Weights of a small GPT-style language model, trained from scratch on English Wikipedia.
Size: 24 layers, width 128, MLP 320 SwiGLU, 5.58M parameters.
Architecture: RMSNorm before each block, rotary positions, no biases in attention or MLP, untied embeddings.
Each number is 500 + 40 x the weight over its row's rms, rounded and kept within 0 to 999. Layers, rows and columns count from 0. Numbers have three digits each. The size before them is the row's rms in percent of the matrix's.

# layer 7 MLP gate, 320x128, rms 0.227, rows 41-77, columns 0-127
099:535527474491502505518550542454530518499484476475529542539444513467537504470510456509519517469585469527542481468472526477517452487474468508513481493466533494481567503502537484506526478491491499520494474550586569581477510462530482475523513520541527603481496423548528467534534581388475454549471507522475531553538524389538478459522518518541577576523601496504480472461420436486555483542439
096:595487510499468497495499517502416551525523539461449500520528487528549425453519472510558583486508506527513557510470549456471490467477544482470509485510524426461646475483507517510507526527519522475453518432490470518490509527541500523520488462527495469496443501540561539485492437542537552510533548485549546457483428426609461499448584487503523467421500454442488539463518486515473475421477
109:545508420531499459532538475550510492500477523432384437516496487533565493508568459443454488480445491508490522523440461500476543441575580446480524443490474513505438490523467445522477540511543460545490479450510516540539492440503540486465530528574428506493509491453483516480488442469448545405404525457548535495509443537492519491470537461514544512434559514583465516511473497459497518498465
100:465497474454535507493525433508540552467489496508517467531547517519480544579501499456479449515512507466594504504495518423450470473472457552539506514432522578516507516468462511510435516516547515505482536407531551525395445519416469456483458494490497435510477467501535457457513466545484499517491524567497461408545539544472498573543465536536522445504520541448552472562470550496439552543430
096:492531510461495512419501548587495519508520496522502430478491472646534526509498509451528430543576496493548492508468510498546483491502523495458490517531521459496440525493442475506438477505508513526495452470459474513587494502491531411504507506516506496525510487506603481438489535414500484527466520521493446579501495504599464483461442401463546466568536527462460512552548484516441474445527
096:495453540500512493485496498532471514427427452550426489536503472508541526497455463462494454478431478554498566520476403518507506501461525508546506469508449499563556430452496464561559478531485569559491504505513493550399548449572469483520567480498573542510485498534462544441450457464498466498499477468557486494531457423450507494495555520516529506470477519445422509410477484480521484417475
095:481607535561535461461559478502545478524470464486491531490496573497498436438506476442521549494510588510529473482437504606542487486431547544473529537483457492533522450519532501482547564554515517494531439512541449506474447495457487457517499472448529519532504508564506463528523521487462502542477487513581492550553475468487526540519419445516539508551491472584463460576453502546438452546552
114:519466521473505480508510455481426560518501476508483508489485497461567522452489445540544478449498476506494500518513490555447489472481479522453567468498533398463505523476488533434525510511451532537493468522452499467542521545529461488550483526524530558502455465490535477518510493558509548552500514469604511483539483468438487497388538552514516581445396487526536553521469523444547520344485
117:503535564547508487467501502484473530463478433496547554500526480510482435522505411525496509412514559510475431547505471481466497480504519541532518570578529477520481460528525441556505635508529554449461498544522517483499514482497492518533515474470483447484491500507494507494464424502488464481472480521525460483554465554370493490385486427543447511520571507421443488517458511453491524515543
091:482456450457546499470483497492475561527448605418600502560610458536493457501449463497449461460464476507468498489483534502520496495526513495496450474507552494544522397460556475514556551462520459547557523500526528512534512503466431505535575552512475473506474460538525449482547537449514516495568525442501506565549495460440506472493462516514534484489488564502498577465514542572460498553466
088:491587457571485494482504538537542530467580445450451447513556480395575522437545486535461484531473489514533462453544433474501489499522490506546530478496508468521473551489520475598468553475581435464459529462531563420477455477525481486492544540527467470587481524454529457487414559488476449535430516467524563490478530585479517510488458493495559515530534487488492504506512520490497476501530
094:437583458442485533503547489472518478487487447532496537424516492576515438526480431459492529497569497447496515491556531516488494465470503459555466517451441472515440474508516447468528500477483447480508409505459461492555489507523502521569524530496512482430544433467572474494450603495585493479462508532544505505543498513527566528493521525448496586507541487423501528560455533407455503493532
112:444449544434536482501542429449450491478486482485563457421495582506417506484536470549489503463472544522468508511510563481478479518509526482455536481390559472539431443428551500492487455517556536481547527482515475526521504558562466442544478430561503509511527497533521562468444481480498507504575469497467505474541445538547494528561572504526537502515443570479532513473528416446500491529506
112:476514470528463446487470516443431533485508535431531517502457549478459594475398524488509424557582464446527532497532548452438536500448542439486526480503520536432538551567534554458479510454540503487466499484488533493467520465480480481502491575463503495531422459439512494503500524534537547520505449628492442472542527438536558532531511537505541501531474545538529582509496514486478506490475
091:544561486513473584507524578421480522561581491499485522484481453522516433562541476482504485523512454423514514543495489448493460492493499559531484505595481514486488495460582496517583537488464480444539509505517522476447470521532448444455583472499530526523506463490475550420498487509544478505484485532452498486462513516446604463578525477467545539423469472440515538447518473538452517579488
100:483459463556435482555536456504541559557518539523445553441439563477465588559464502414452484557564600494494481502447437499494504536514564574475557534536474484566549518508523526503515499510461491460572517498446501523477558573546478507485484533503501465515533450481567514481532540542493532601468539507498515440463565470488521505563493485470507529550487503519513462504527524451451492537528
089:525570499568444546519417543465467504504511496463485489419461475568507534540494471541470472471488496472552467440454414543476495506398448448503479455583477484419534468482528492483566472514499485546457481521478470537544430542483573480461437524440479488476458514501555476574515519499514494548410483538454472502525503475438532454509450579522540492509512496517442538478514570473483484502458
110:499533533499543444431475465498508502517527459488455516475533535441531498499480521488528495432534558534525438478497489550461517542503452546551499526580481475475559554447508480551504456512540548525469516568504537470503454495534489542542454494499473476561481469509466512442494379555486405521509532483535526373534523465524510432431511500487552475626447485501458508511550482497489551546516
133:519472474583552571517494508584428540488591525513554511468502405498406456447460484464478533490581462441492523507528506509552515476509511516485499393512462459537446577466483518518502501494539526477499510530487466519463487509494524533532519468458466518584508488530493607571510501431517500448482580487519567506527484549556533509465516486470511437461476448487541521543498497505507559483442
102:494477487575526444509510546517514499487494496488481477553485526438487504517518498546534428564534510383559524504459525563518512528434574499443517433499467437441381534460499490491495543414507453528445505540443496460605530454495499567497526455500484496458496472499475476518557538456496518499469496475512466511496545502568539476521514492507510569522556544539431548573514475564546483539494
105:495453474532554516487500504492527541486548507542541551490503455546519547398560552494519498393507588471484482537507506508461513497479481527599463495522510551456436587543433497448515514498490463536462484442464448522544492475536499556535479468488526512512519438585510500539588556487492532483516436473512454497489476487466418533487511523473437545512504576498538500509559494562477591548514
103:436429451448468586521521508415559512511506417545505545480475489435460517501447458447553461525584538485510512469546525453478569507500480489490461496506495459527495540468545515455463495511504447503542537606451512484501478483445498508493497452496551465459478501435526432526482492539508556477491525494551467569559471431553497498534584491502463570529538458412519526516502540507427541485516
111:541488452484507491463534478575479521523508531433461452432492549486491440505461552516494447509562544470581516490505488574448507477480506482470525530516459568527442501520548473550562486531483508547517483514435571525559510541529494476494487462504459521499521479542576433517488500456567500500546457568462529564519498402487502443531465476517538521458493567423445570558539549485445575485460
112:528573524494472525524558420554509541479501454473501531407462586496468511451492452550472480593514483451480462532458511521539521471447486549501458509446536468455464446479461568423548518485499528471490485387491497490516498489500554400485477447469505513474577450459505484504474428531389500498561531511450507456464515475505572455451516447504525510435505507481492500513527470483473503517532
092:481514512478416482458469514526522549509478518531542527532542526479441503513519455405481507465484502535472515472422482479548488469482479478526536501455524526511537433475476484480422509516448575456524416502447450506491453417475515507510475474523463526613496414466492588405521482540534497505550454521547475523562455500439513577473498456443516497502506552547487487452537551547462522455556
105:504506587521510514514604437466547477497454490506467592524520470521472559489516505402461550461494491568493475523432520481436511579501469522499468499472482548447550585535543551423491530566493573435502451506507554476515614519452493508480501452468484484458508448514455517484484508525496499511505499520539559508527558500494486510393482489511508507502438477502428533522476454510531436479518
100:474542461551482483517582480488555504536541522464520517560519404484524562473419473537529473504582430550473576527450530485536509559512525464592482468516495480523511476536545523446428502533522499450577500555420539430537485486505532491540478498515550576433432450474506463497520417551477551530485513515466468541496539531505543494495516555518522499511501611461481480474507529495477514498488
091:575490532514488568470461540597462505464507497445451495525522522424509467474498570544480471484500550518534461565558517457492439502503509496517523482469435504543450556369468505491497517561506521564434438501527525563463549480517476546496481577447444436475512505473527476505511525511493441498553500486444527515476511501471492476451482538575498465455542470495502549592527536523528523481598
102:512525535519532474528483495485581474470426486491414465528495504517455520519485505436524508534549509463494534482517447644555519542540498455510497478460403539506460454398508535477572446543489529561479513520475489555507490440508538508529478473518530475438439528505522500473546553431480472493431430509608489540504539463475544510525461522516490538502510519542534547569519542538524495456467
109:485471539511516443468459487530520489472477528472473449559525504531498478525483558503546548494476461513496548465540531474447479548453443562502415500480508496495522561475556517527465501513582519574441474504461480471546512458465607431434440512465499446426455423446560430498455479505619530450519507504531507508549498480473517415468555500535534485499491501487524485465476465493421532446514
101:505510474557525446481501468563557398482474514475496482475542525503447443480443490435436551507581435528513488550555542537565550467501464504541485483499458548433498428464496608483503545536551484499533489500487425545496541506503499561546468587531479451518487462477497457502503440546525555450493477449446493560448507454577505467515483508472464493502466414466489495527453514557514515517506
092:563419495506496435515488483495474491509524506532487531525511449398481515534507499443514487540545473490520503520542488442490516513473551447484427486469454582502481486480412457519441601536575446525482466478559513536527506559486483512549455512460502432513547430470524510508521463456573509509496501498550541514549463454553470468433563486409491499475443441551533549530528420491451459510486
143:496454548461522496489505561539508487481480460516527429477486569551460496420556518517527568515451472510496465561525532568447538443451568540479465464515463517461493493489482459475551540529535520523549540441529501431532517506509481431536493489577528453460529459530472509514466443519545514524578489587460518444566530486490540490522466493548573509516502525554473427488439499511506456629515
097:534460496473515473526509500506481491529521463497534564453508552446486542439479491484511472444534508514490421484525519521511528544517554449508494471397511580459426503595525540462526593467545469531551489488542510503485502429527481391493535436487404562530396455479462462542498508484430509498503470516421593524480501525497520512459460530524519511560494491544487525501480461520537555511515
089:483421437466518542428495457463421542543517527450548531452525471571511545575503473477510487533465565511521538500510499489541510528520457546517569492494422491456488462465514582577491456409559498502504541497551495480505541529571517481436414467507531556496451527500534494490523498501477537505457562450513487467497493549464529505517503549543461514466471452478607511482443478488453510505598
092:537531499513491434554532507518498437543565522546507503501555510536572446489477452526527499544439531524445451536523480499556533558454524535430522515535483473564480412508476489542464557481522508507554463504488562534473479449444490551469493489513526437495458487428491538491472541487489448454536477596530484509549591633493518514495498560526463490502476557551505473524489443451482552464551
104:466452539436499561447521433468536566463510488502522512465471537474493451440532472485492474510449584481518517462493458508521551468472540482463498550558440510536498544494558540488536457427522538472532527462512494472460550508489515540481414424596443475476500473483505571532525484549526504485581491491523453550482444477438487488493539535491505549461476521551529514585522569411559422512484
# layer 7 MLP up, 320x128, rms 0.223, rows 41-76, columns 0-127
087:480507576473486571490483445536489513527527538515444510497553457532508434444470526504491486503534478471471515533504452580486481545478550515527479490551493477483427528430431528446461496516516515499502530505443462416484495522500508565523477468519508361568530531509533507531497465574510566474559460439511518437490528542471487506443488469447415489457536586545499420521537563516501459474541
098:530528452450494471512454506505478479460585542501546552516482474507562506449539534521540579540471548546469520501473516419505467516519488517447492581431510390534516535560459516529423481507497470476504480487501538551613475507520475514512580499479402488495535428467548553522551464572542533473476518527466501494526529508525512522497550459496480538487451502500482476486496514585543556516595
108:571446523523543483502498423483415474481480562518494488508501456492512501460500400512487511462494462447494500514512483535499547496549534471503401433559398528467466520494530497529520524467512434493479491540491454499466516508530592565514644451547451470440545479494474442483524470515534491503498472463520564524521509497489562466521479511499552513466587497506467508526456438506595478543494
102:548486474516491533499550465499477475435504479539469461463465472450439515539526446498532512520513500544401482469458541422564513467461502636520497528554453436518451501486561577426459506407520519562459540516527450475453498546515513562413511559468499475461560484488562499548543556547496545481568463489464497495517443508556427499474495512498511490515497477516502476458482488483497490564498
096:488540550445483465463504444573565486444497504565517518504528446572514541502512509452529488548501501469590518498528525469500485423496556469490530519527450491547467494548512567506477495552564536492469519445492497508524466440397535400537491446472476497496499437522549552511519486517462448510560547497404524553445461470543476456517534431502521495577525578519467451461516446474484480468525
102:517517485465506567559509504583502475499479520497476458464476466520547516485464529575444466512501437497493537539529484466568457504406565466500443492520458491473458406481464456588502506467469504500530536530511501531422490453490430515469527476482523531494529591544529482460501465536479417542431497537422507543393488555515495492508524521455550522445401500483525478445475449456488502509519
092:462572500505469531514552495494495538504493495471565511534432445526513416405486490493476474500513463446530530469462459464466508521504565562535488433492431476499480461454548576517516511492447606574511583502454465549458521489465535486523520482456427503506485535501467499543465535476398460482483512520488510535520471493500440556515493455503475525474536527424489564540503511463470376536471
105:422509497476489617449494475471511552564481548545486516475413531506484536473537505499424466461418480472495520473512459442487496460478511535490511539445431519423496541574473505550517487489540538403498440419482536516501469485427544468456461459507448487494544537512427529508498440440488509481467479484535495475514487521545504542484478466478537416539511527533506488498511435518427501598498
107:462548482448535523512510502475466445464483485497544526439512521527445546437562491528415522416484608533528510498546504506503545526511526510469500514550488503552540460521519559444539584447495519444498513549471562471481535475519553547454441450565491504460562467569442539531471502491536499514493499508552511504498507544450520554498507384561440477578489539542506450505486548457564529494508
089:446500496519451488541490548520506522584549376520468456459439483506501514494538505575534534574547526553537457503556533545485492459479474508379486492493428469465579515517484509538436473500487544532507513474488512511555495535459463497521454483473457504518490449559466520529535452481508478420459492534548444415535488489469558473492434481558474564546558456507469478565493442500469493491541
091:496454529495501529548509496508505510443527594489497526458482563497454571513537519482529537436545564528533471525538525553479380558498485546515522528541499551486485489449485499453518456456469505592588467548545473489506548517504472493454429497512532488530488516508493460514498488515492538520597464528487470415540553499554424535476547420574520463459445539498580544501433515520472483496491
096:481487460502468524476526547541494563406502493517485528522433509469514434440488627499554563496551480381512436491527486540505516529466501509493539427531433504485479540518565453448555538489466509496540428457536527509528436476449474474443490500512476543466504457526482486498529420465448490420476534492509534554563443501499457545462526553506446450511534521529474562527452502511507462525521
117:530493533519487543459555546494533459457449508433486510502466439460512546487545496488488389524517506472479543569522502485508494452502521586446412539556451483443588527564536509515507498538455497513499463478513492471492514492457563549508485523430617523486537554474537446469525512550507545527495519544565537507467548458526530511485504581462519529558466460511522458567399464493540499533514
115:495458541524452467526498452472544467511573456495522472614534442551527462497559482517510482478485506565480451524522467540496544551522499548478487552480499490511551533504484490480514490549413530563490490530499459481516497585428509555462450435534435468518522539478495537474481499578437460530515496383523487490491490493512464484484481520466460504520578501453467520425557562406569546472459
104:536533557526497520503429506485578511436529455461547515499450543535479454462453419491478454424477446458492457498484470459468479499508402587575533476508552479466484544420534432487509502524585514457472573524511421457502502519497439446494510482469535475520504542504521520519444508530521540502539517557529491448515452473397469497509502489531523448493462453584465466469476553500513558512490
097:524457518506501474557497455555511446502488485524525507498582452427479480500534436534528446439503465394551477538426504547514490428526541432575537518529496473489470416472456492502580508509544507536509444554533451499437436448539549515516470533480528524556545481539546456489457523452527480443491465474571521427489502427472477505583517569461541516491523507456513492525484495563503475508511
094:507529484449501546426503482494494437546412499491469498493475458465490489531415457477481437526464505508505497513437488593443539453538444505505465552479538436543474435479461514499525389497488443555455496489479493597437486486472552572510503481503576513471493492510518518465502525514507558493443448539458458455448455440458445474515488567475496492567476519514592513514526558518515482443530
111:503508482466565512563490493554543506487463525501587530431458485485445476485469464491478493519494455457450518456495455484545484470542474554549553485455567556488458542535522554555456568533578510544529507459482440489549538420573517477429546568491500546504422454525518525503492577538574525405474468503493529447474505487508485578496515583518438515476460538511459523485475474525503473531481
148:532478462536553550519502513524455533528570499519530486527527412531447478492431536473504509488541490479530519536492443526498512478574526529469480367550456441522487593439493476510483470561536467479427548549452488515485513545474506536549526505451525546503526470576481560543501559420489490448487581527522550520517469452504545509430520544511515456442505482514573548533511541485515518520425
108:493476549517478450482572491488504567528505507467469512550451506487482408512549543558493491547451569422487560464541513522531443516381545482452566450456458494528458513539470502461531511511522506462471474447460454459510454502478515497493445486474570540448472558463488514564567564476502459531534506536522469450554573491524556499570528476497525571517549538487410459516519487544527524476479
102:484462592449562466549460531518505440490460457484507474487589525478490489538465514510460487503503396546506480497499545535523483478561527550495499486444528558556535438429483529524485503488526474519574466499520586436505531510472497495442527593509446559514459494510519573431516508541495463468455424508470504525449535456508570476486453471471480551477528417480494516527515595468486445485551
101:483469480514420543515490436491570522468446458546522554423485440483381482517479545467516472503444536480491556515433515474514496510457497515469550529501558494550474521511481585468519457520523483500485467486537480530481501459488551484513449465500497488434501520502467582573397469545542496436578476520433516498480487496474542443462485536511400476511528503545514427502483461488523564551431
107:501474536475575507494469454498538418464513470547530532469435562519504404543485479516476419524535520447522517493512511485502565561419468516447561543492599471475482462468469492502481531447430487503527374544479488478494439457531545552532521474472444454505464542505455515493470540454513529494449497481508472556483465506556478438530455482436481452495544481431545502515494554497506430541498
111:493448467459532425518541451490500461546494569527482457477536469430437541519494502489450598418518548437529545476546533520465447531460485483482461537517526496519467530445549502457498493539512491521556509509479490501450523513509466502525465499534459538467580559479483476531429516519502478534498539524491527366489471522482477517569477562514564397433499505517521471491402453513501568544505
098:568533493505505473549437502486459586505493471466530495491490529486463538439498530412458414448580478496513495458442441485497512584486446570528446466452459477504461542539555526533519527501449571505532467542540481529469519486535506522492551520525440541570520468535437458513477475537484535492538463576521513440495547450473393506509464457529541473542526547522447571513522511517474547451484
099:534534473492458437520474450511489499501465471520497483504501472516529533509447504499503484474468459510493418430530516470498497499458542459497518530530512487508411488478516568488561505490487588490518507458503493488411380476525543459445508580526461519519475455514470443482493505543503531536515446493422481468559505484517547433516499445512532462414481517623547477430531564566555507505404
103:545518489492481461492488513486487515474514444505517566518487433536461405506580538518512523545530459539472519454503450417608479494496566523481472521552506502517532529493459581548488508482529441540539441517553532500489460502529448533521515550478450608510571482565519477464456457494506492490473480455459425600501564516552506518513523469543470540497447460510507533526571507435427505488532
099:485504528541484495552529473441525501494585595505477552476456469541508555541471446562496491517540473527478501456477498495532487485506492574489440515495575545425590455571499477483532499459550577444495550444441508444541476415496467491453513503526518515490472544518538491424467509542461516566451472481471486478495491478513482450535471509416490501536519492527533536465487496579555399496424
098:485467473528450475526523546491480440504461519443486455492484573527480456551587436501532497539566533576617537464482482490511442526530513482420529429533410585523455522490496483478505518530491567459578494510577480480485509480505503489457495544458529543528441502548516453469514517549514507416538464495519538507475463493484537527538558379521467517502487488538577488488468524518491495461512
112:535554536510521481491540475592500515442477585534506444507478459498542467538513494536503545434471526441470541499539518504480497500459459493502547512435517423512516455523489521476462516550488479570480503500479515534466471437520489463443441540470460569403527473539555533505466524461526478433510475481579474482517479402434570464553478507462501443458489522505633518463486544478461500520555
089:461457434549514462543510530521547486480546470517481522489473434454506468577484529414454559493503494488575467464516531544462502558505530497480502456462560491538457509499464489576453548523568454488490514479521421540401449497465466441459482500524503558429523496555513520514442433511520539543547449434526470475495490509453542517451527459422470478475504474543504386538461519554535501511465
093:488564459504525523537494487522433497499551502482504483509476520428476507525462498527480449531570506483487464478496539399498442488454493513467523526495541527568457458459444481460569562483541438557556505511519425514514532489540534480494541504425480543504494451493537412489477529545477511462480410489470521524479374465497527470478541485443533467554415416497481457555457441465531453468524
120:509590500518490493501471462484512441541472512556455523455553540536506489404531497504500503483481424488466536483570492474463506477512479453456494463517522492530528508454491559530506544490589509578558515465513472435482466548476487453531529466462539470474502485519461404458482520517490522421519532471587558501492495557398444491503463469527496508458434482562486496493510541520538381485406
099:488531570515448525452498575497516545518509509480471526528545534534494580546503537509511557415504499483503445544586558515542491556495489520383451556504492529517565549519406493511540450493546486466504568472554463449472532436471536533525472461454524500536537493441474516464578566546476463575520527489477511536538490556589511468499505460562518462516520474493470544520501498534560531487523
084:510480576530531481496511481522572492549482431527507437476444437480510447421481588561486519528511519521468475506536540517467474461568524494541477514528516481568490501465469517421502402499487537537501467512419444479514610419474528507518562526475546543505532481510469469434527536466540508491485464489455453504490444464488418436463596500485505522474511495513465506526563459550477448457478
092:462528462505517577479519560492444554564511483504557525487459504473525552511497495498423509520510529497439453478555500464457432508505510530479525530506487513506477515549482451462473541540478396580486526463436441505525453499458496485520476470468518487576467429515481489492522501441566619446575536487559422469447513443557484486472443465523517506552494512421463467459487532585534517500485
# layer 7 MLP down (transposed), 320x128, rms 0.209, rows 41-76, columns 0-127
100:565485532508487428529522452527552498475461496485431538463489514512567482535434529493510458483491470484531458514532476484450543507423518515491566459485489566542426508482453509506450534467531461496428476488575497493544515436490484521508445473521496440480487473437512517381572489526444565443533534514510556378523564493520441464509503547442547504518507543502482475505518578458567490507473
099:627518514541522479474539568523497545535527542412512504461531464492542490504495463505513593502527539506470567544507583529492594529446500527524525466467490573487516477436484523490531586479527559499477564493476417474568454571509455533529494510510482468493593534495505551447474504508533527470501525479531493534503454480593485530516526464460520444510498530525465535448527438553502537545509
106:496542440512544404461489441560466518540526456478469489461509478484531461437520473502603512531467451500470563482477556589481504538544533498520508522493534537460469539506485474451526484460518418531515511466514474437504447520429549575552532547531402549448537456466456462483468505517520535424476482470496526504492405472514447543540557555483571545474525518535491502541492535535524479458513
102:506536522496494533549522558520502502559433520503504459545496526559467418555472503524424455475530504468495514491581561488524571492506494502460548574495477500480458566501437439514496509427495526489526559493522483505494532505463532464513571478473425433458515447453480557484489448516502451469507559465497481466490511529603562486470482446547561487480497599476615481527448534457522493507545
100:508532514487569499447506520493538465448494526497462522532497446576468522460489487456499511543543490547523595467501519488497546446511461409496493412490466512458497514551481566507471509524496520469526539441506520489509506531500553414491503500418512475482492402564491505542564477528440477419537491552562565546471505475421486486548547608514450497501556471510509489579443509502490464513431
101:584469466488470469461501457522508558481475466520389524509520470514496529464422481535510487481477445602457472538512490387520510541520501485491471519503477458512486548472498537475477526470541520552469611455493471537493528530427488519581520542483532476489494562514451494401500546578463460485484440506504490546469532563457485551530478500480509528546465494556492499462430446459429525459531
096:529466492539510465536448564480427475516474571468528486513479574482490555476499549391533488518462573529560486511612475519498522451498493565540470574481530489544421500487494499498577509502494492419494544479510504608457522514553531428545463475519505428511546484470540508525464457480464460535522534525591553514460539466532487526512525528479523534489472425495511447502475438451498484478511
107:535540487512471480494555519468486580548548490552441452497452528481536473535481495496459455519557483577487523500503433549597460576464511484556447446543506487523490487555485480484462479459484573479480486506548512421489484488561490419534534499467485535455424545507435479481452496512442497538439542441525536533560564476431476513491476468545535477559444430549538531539467507430523539497496
106:574519543584494564471522514500496461499456461539483546462500564481583485427532535528534510493485521488542555584557561469588530480439548520490448552469502512531608519488475462545457508531512482402522499554521503508489492474526526621490481461468512498490564460536476478463486535490550481492532467468559537525445496513576468516486517528521519503451469548545453443552511522478499449529524
090:473456525416569539455509445460467536453513541447565581518553449493503523497463479483414507490563544479462514487467561485492504570509507482514491540505539520425459497447447470422547542525535444592514509476482503483499476506500517512580456459457445472537456504514537493395520525572525478562509597536509554522536499454495478487456508513491514498478450433458515473476498534472521500434462
092:514484504517556572484528493403495453585501494459507483458529489487425484477466521517506494512471476485516402520537436610505452453465481590559405549550504492448457504482543524525516467515476457500436505463530454485482546547478440525487489546494504526545487516492511538600534476537507547500564430501491499496452503526534453499548484515438436536412480489505513475522425450524495547523507
097:519506440555485497484492491570452507538499495522547521476520546499438543510477531587466492462518499486573412480489462492436505520490493489543503474513468540435559502476455463454570500486491516524468528508518508556557515574511522434566482575409483533533536513501529515434578518530455528528466522519484441483359456546552540477513463533542482451473428466524503449537508438531486518465476
111:531492431387491500499494414444495454502503540495445453457516559462477489489558510521532435575431514486533503544419450533513471510500511611501498500489544555484454492492513522551512528547583486472524575488514511526489461438548423491519463461551506514513540558499532531469422452523437509483483469506533516589483499528485491460497449491487463475477479430473532426500458456518451451458507
104:510479453463545535486526553509441502494461511451434469531495490459530524609496468484528479445535496507502520501512561514491431561486410501498473538488454476520509564500523480519446551442483554470539560473532460433513539530588462529443490544532539507543432520576503452505510466450496523571464472482446517475589478518490534495523516530567462534509499518445456499483456414573476569533553
106:417458552506484500499501451504440544476536460513458540443574516500471494486469511559478483390525525498485562529505455529488469486515471575507463482533476518528430507561527352445471500539508533478461435499480406499556505506532507480559462497495387466538481475467478520534490444543456465527455518513524440453489511523452453481520433522502455510489456466480467513459475530426533481526506
098:523491428555563570540522536437480511545500490520480409548591457550551512458488460462438532483513461513502486517525589513524520444509452456506522503504515540498531447479469539536533503532496458578491548504498534581503587499479504490548390526496471560514437437521479490509510498571482525456418529471516537458463536475452409498515495473513464522481537483575549496485503559472487534508482
090:484479516547453498462510477552558491479523506560537487424507580491538449463552542528571513443536474509464481457540540396521414482468540505560497489521490469427530517559536572519437529498520499480508434495454469453531500519461454506452393504532462532469547456526518556494519502520504446621489530447520503555497504590531465553511509512481541501490471562507523484503421476498494526493500
105:512489498461516486462474529494569602460494473473482452515472477515475530472498460514506561560505456458608454507437525562466441518477491461431466537512492535510489488481508521523473479586578511425476489486509367522522504528587488460478476506556540484519523545528537483540565487506456463453548439520524485497552439435522394468458496503502492494484487517457546453505492483505469527584519
119:538503464456523536510567502529488531452530480489542542457511555492455537445493521505517467507609524490514506548546500445478418554516499462527488490454419453533538539450478487470549501509481481478448529508473548444503501550462422508519553504497553520514497428462547543671467538470555520425497498509513438475550496518537473521491493496548485459532516474497548542538488514447492592448488
103:568495577523543520477515495491484488448426429499521476476503565494472450527576529485537439509482496468458517433554527511506576515453479535486543560522523517484513526490526413472517487535476528544535562571528505491548455497556512447452493479463560534525550466498535453563511439496499484575606489513488439510452540514563551508451529517454555499519526556519552486571453471501532412516493
103:534505476536494491503498516476494496540494527474554481564482466446535545451490478440493486536514457510483448550508497492550500497441454462503499509525542528513530512503437574513458511490508597421520510509446578533506544458520391455496475466445542573463513415541515573503448585527458432462478415453388483527546549479478471516501525541506520517507494438508530551535473547455489483545462
095:548451485554510468535506533497533561463520495486526487600487552561444573452515510491511558515443535462508422556555473535555492509482542517428518466559560593457459478496461396558531498564493566537516526460478534469458447498570526502523524439580467485518481525535466540519492499483529482525503500546521552487469476507465468512466467429518509503451450517526570518506533497486519445582495
104:521500447462449517532456619488467474461535519578498495509561504496516470526485585489510493465443489496515510474509460483450537497472545454539500506517521498469399486479387438523497539540513459490508499515527443532409403515555549535503566522501465468502518523556528499451483490467449491542553469546509477551487472549443541489484490510481537506436475494451564495427477450423503463536570
103:538452578538434474427469528517494526486473522454516502477456501468488535520442560562508452528528525482492461434484498490434449466492518398466505528453501537555439444551481538430438538512526483496465467404481527471514531489444510510447503472476451493517515497517538571425523564527482456512496497407511536493430552566568536444482540489456511499517506502498547421504454472446471455499475
099:519599499430462496503464574464557585543494496493538506546474518506453495480469509526509452448547540482465490447477437536498516453499503574566492499528531499491565456486508497495466489574536497460544527499594585501524479570490468533469402523539526504497530432563484463476440506440495495548538495574480465443532474485475536519573448524502562521488539457510502476507500437536413524471478
099:500452538477435543485527496537551513519484481418400512477499500382524545470518491493514475524498521594501403553481482441493510535540505510564491483477525551423497565560442500459475533512510523476496510534518492548522511517506463487546471472417530470459505477531482464473490560539565435484511529483587535595465454556474515498486429467523595502503517486530460488548469489515481453509553
097:528545488407385426425522461510477528488504478506544494509511448498505508506534538449574449498497520510497540459533427520531494475496510517554485532496446431548500483521513481589514533509545549464555499528404505493551501568569523503470519502415525482531508515535507478613461460447555491531532418518555531466507472565516494455441547489559475537473458484495518494493498506527525466435481
098:433402573533521498552504446523550511510523477530482471489519556515451491420532493440511470508508482466487471512505521531497512436588466508435463523547557521481498486611491511427498482486541518476457540486568476518476580445541486505530478574476486522539467474475580570506492531487521515482502451543590469483477483488496485506510496514482487581529450428533475463373481471510507527444526
095:578443524538512489586507520457500505467566545492486487483484425511506544578594554442502507491466483518491513435522487552460536533469427484480555486499506565473493511493467524468501497456541531518478577511492454564429491477500604498571480511449486407511491558471523508433502548512495518434510487486517514462589488495525436462541475558491461549513518510504528520500468577511575505542565
103:539483422564491581467520438458535474515502466554497509498505461498480525554529472524454472493482571437539501507480514519513443457434535468508529487503482500494495474517523525524492447490491457500528516515594499578511497558552518594466514530475458564492557498617469486595555508570530532484417510491460488504488410565481459507492500503527485524480467447451419473487504440482455522579499
094:521499429627531458516533554481537455503534509498486472502516495478409484484503462462482561478539487509446545519495466440493538583433506469493467522460516509505614556421516455510526482483499481478558466449537451460459515474535552451474539530467491547429492500544532522571576500543523493509520550466494538481511563494455566418458536446449444495534530549496467496505457445482514480473481
096:531473508566495535454479548557557522547478438555529401479446536466479489521515417540415459534499496506511481477466459567496517493566493442478483559526478453494533501557554528495437503494510494514612522475510477524446480528503479489503458525496456501421552516489521506476488478496512512538551568528468543502499447493444463486410448569509558479510488501512435542482491528491615524554436
109:601528527470541508489511475524553536488435488504549442524525520466482502484575532540502570538476498486462479531528468507530482523416548570495524535480535544441388461502549477537525560505517556464515516474476446522489433458474443494525494481472528513555519513567471482566483508496518468593484446504476497522576492442511542520500423466460567448492488592519514506503432503553455496557555
096:525450444510502384512532515528509591560480513506527544477561392519439472545449474474527521502489505449474495501483446453555491521441490500466477557502556494446526456457483509508484487459453423463500553533538480543505467543503456463568498449530444438502511472486514516487514493542555482515510512582558485524585523569448475445548498536457495475524445487555483425471511427494551525541498
091:518506514421486530501503523465434501513491524518481499486418561564453485586439459458440469371461527524556513576509510471519519506502514516469474498420452472504469509512545406508480534484396471493580512520478537522501486439481450527550575496592513501500477544510475506526557484515481449596504433477504514516472537494503568530541463503536469493515519438521529483509475529473444489542513
096:472547527531492500495535553515534486481534450476503498479433444501517421541473530544445500522445449497555497593472448471562531479516593531507507560481454470528481549538478558538540453483445427482544454490527469585476495506469525607531512557474470495424480442538466496495467493475570477503464460530578502449483509536474460553520441491493485529478509498401504572502496474508525555556514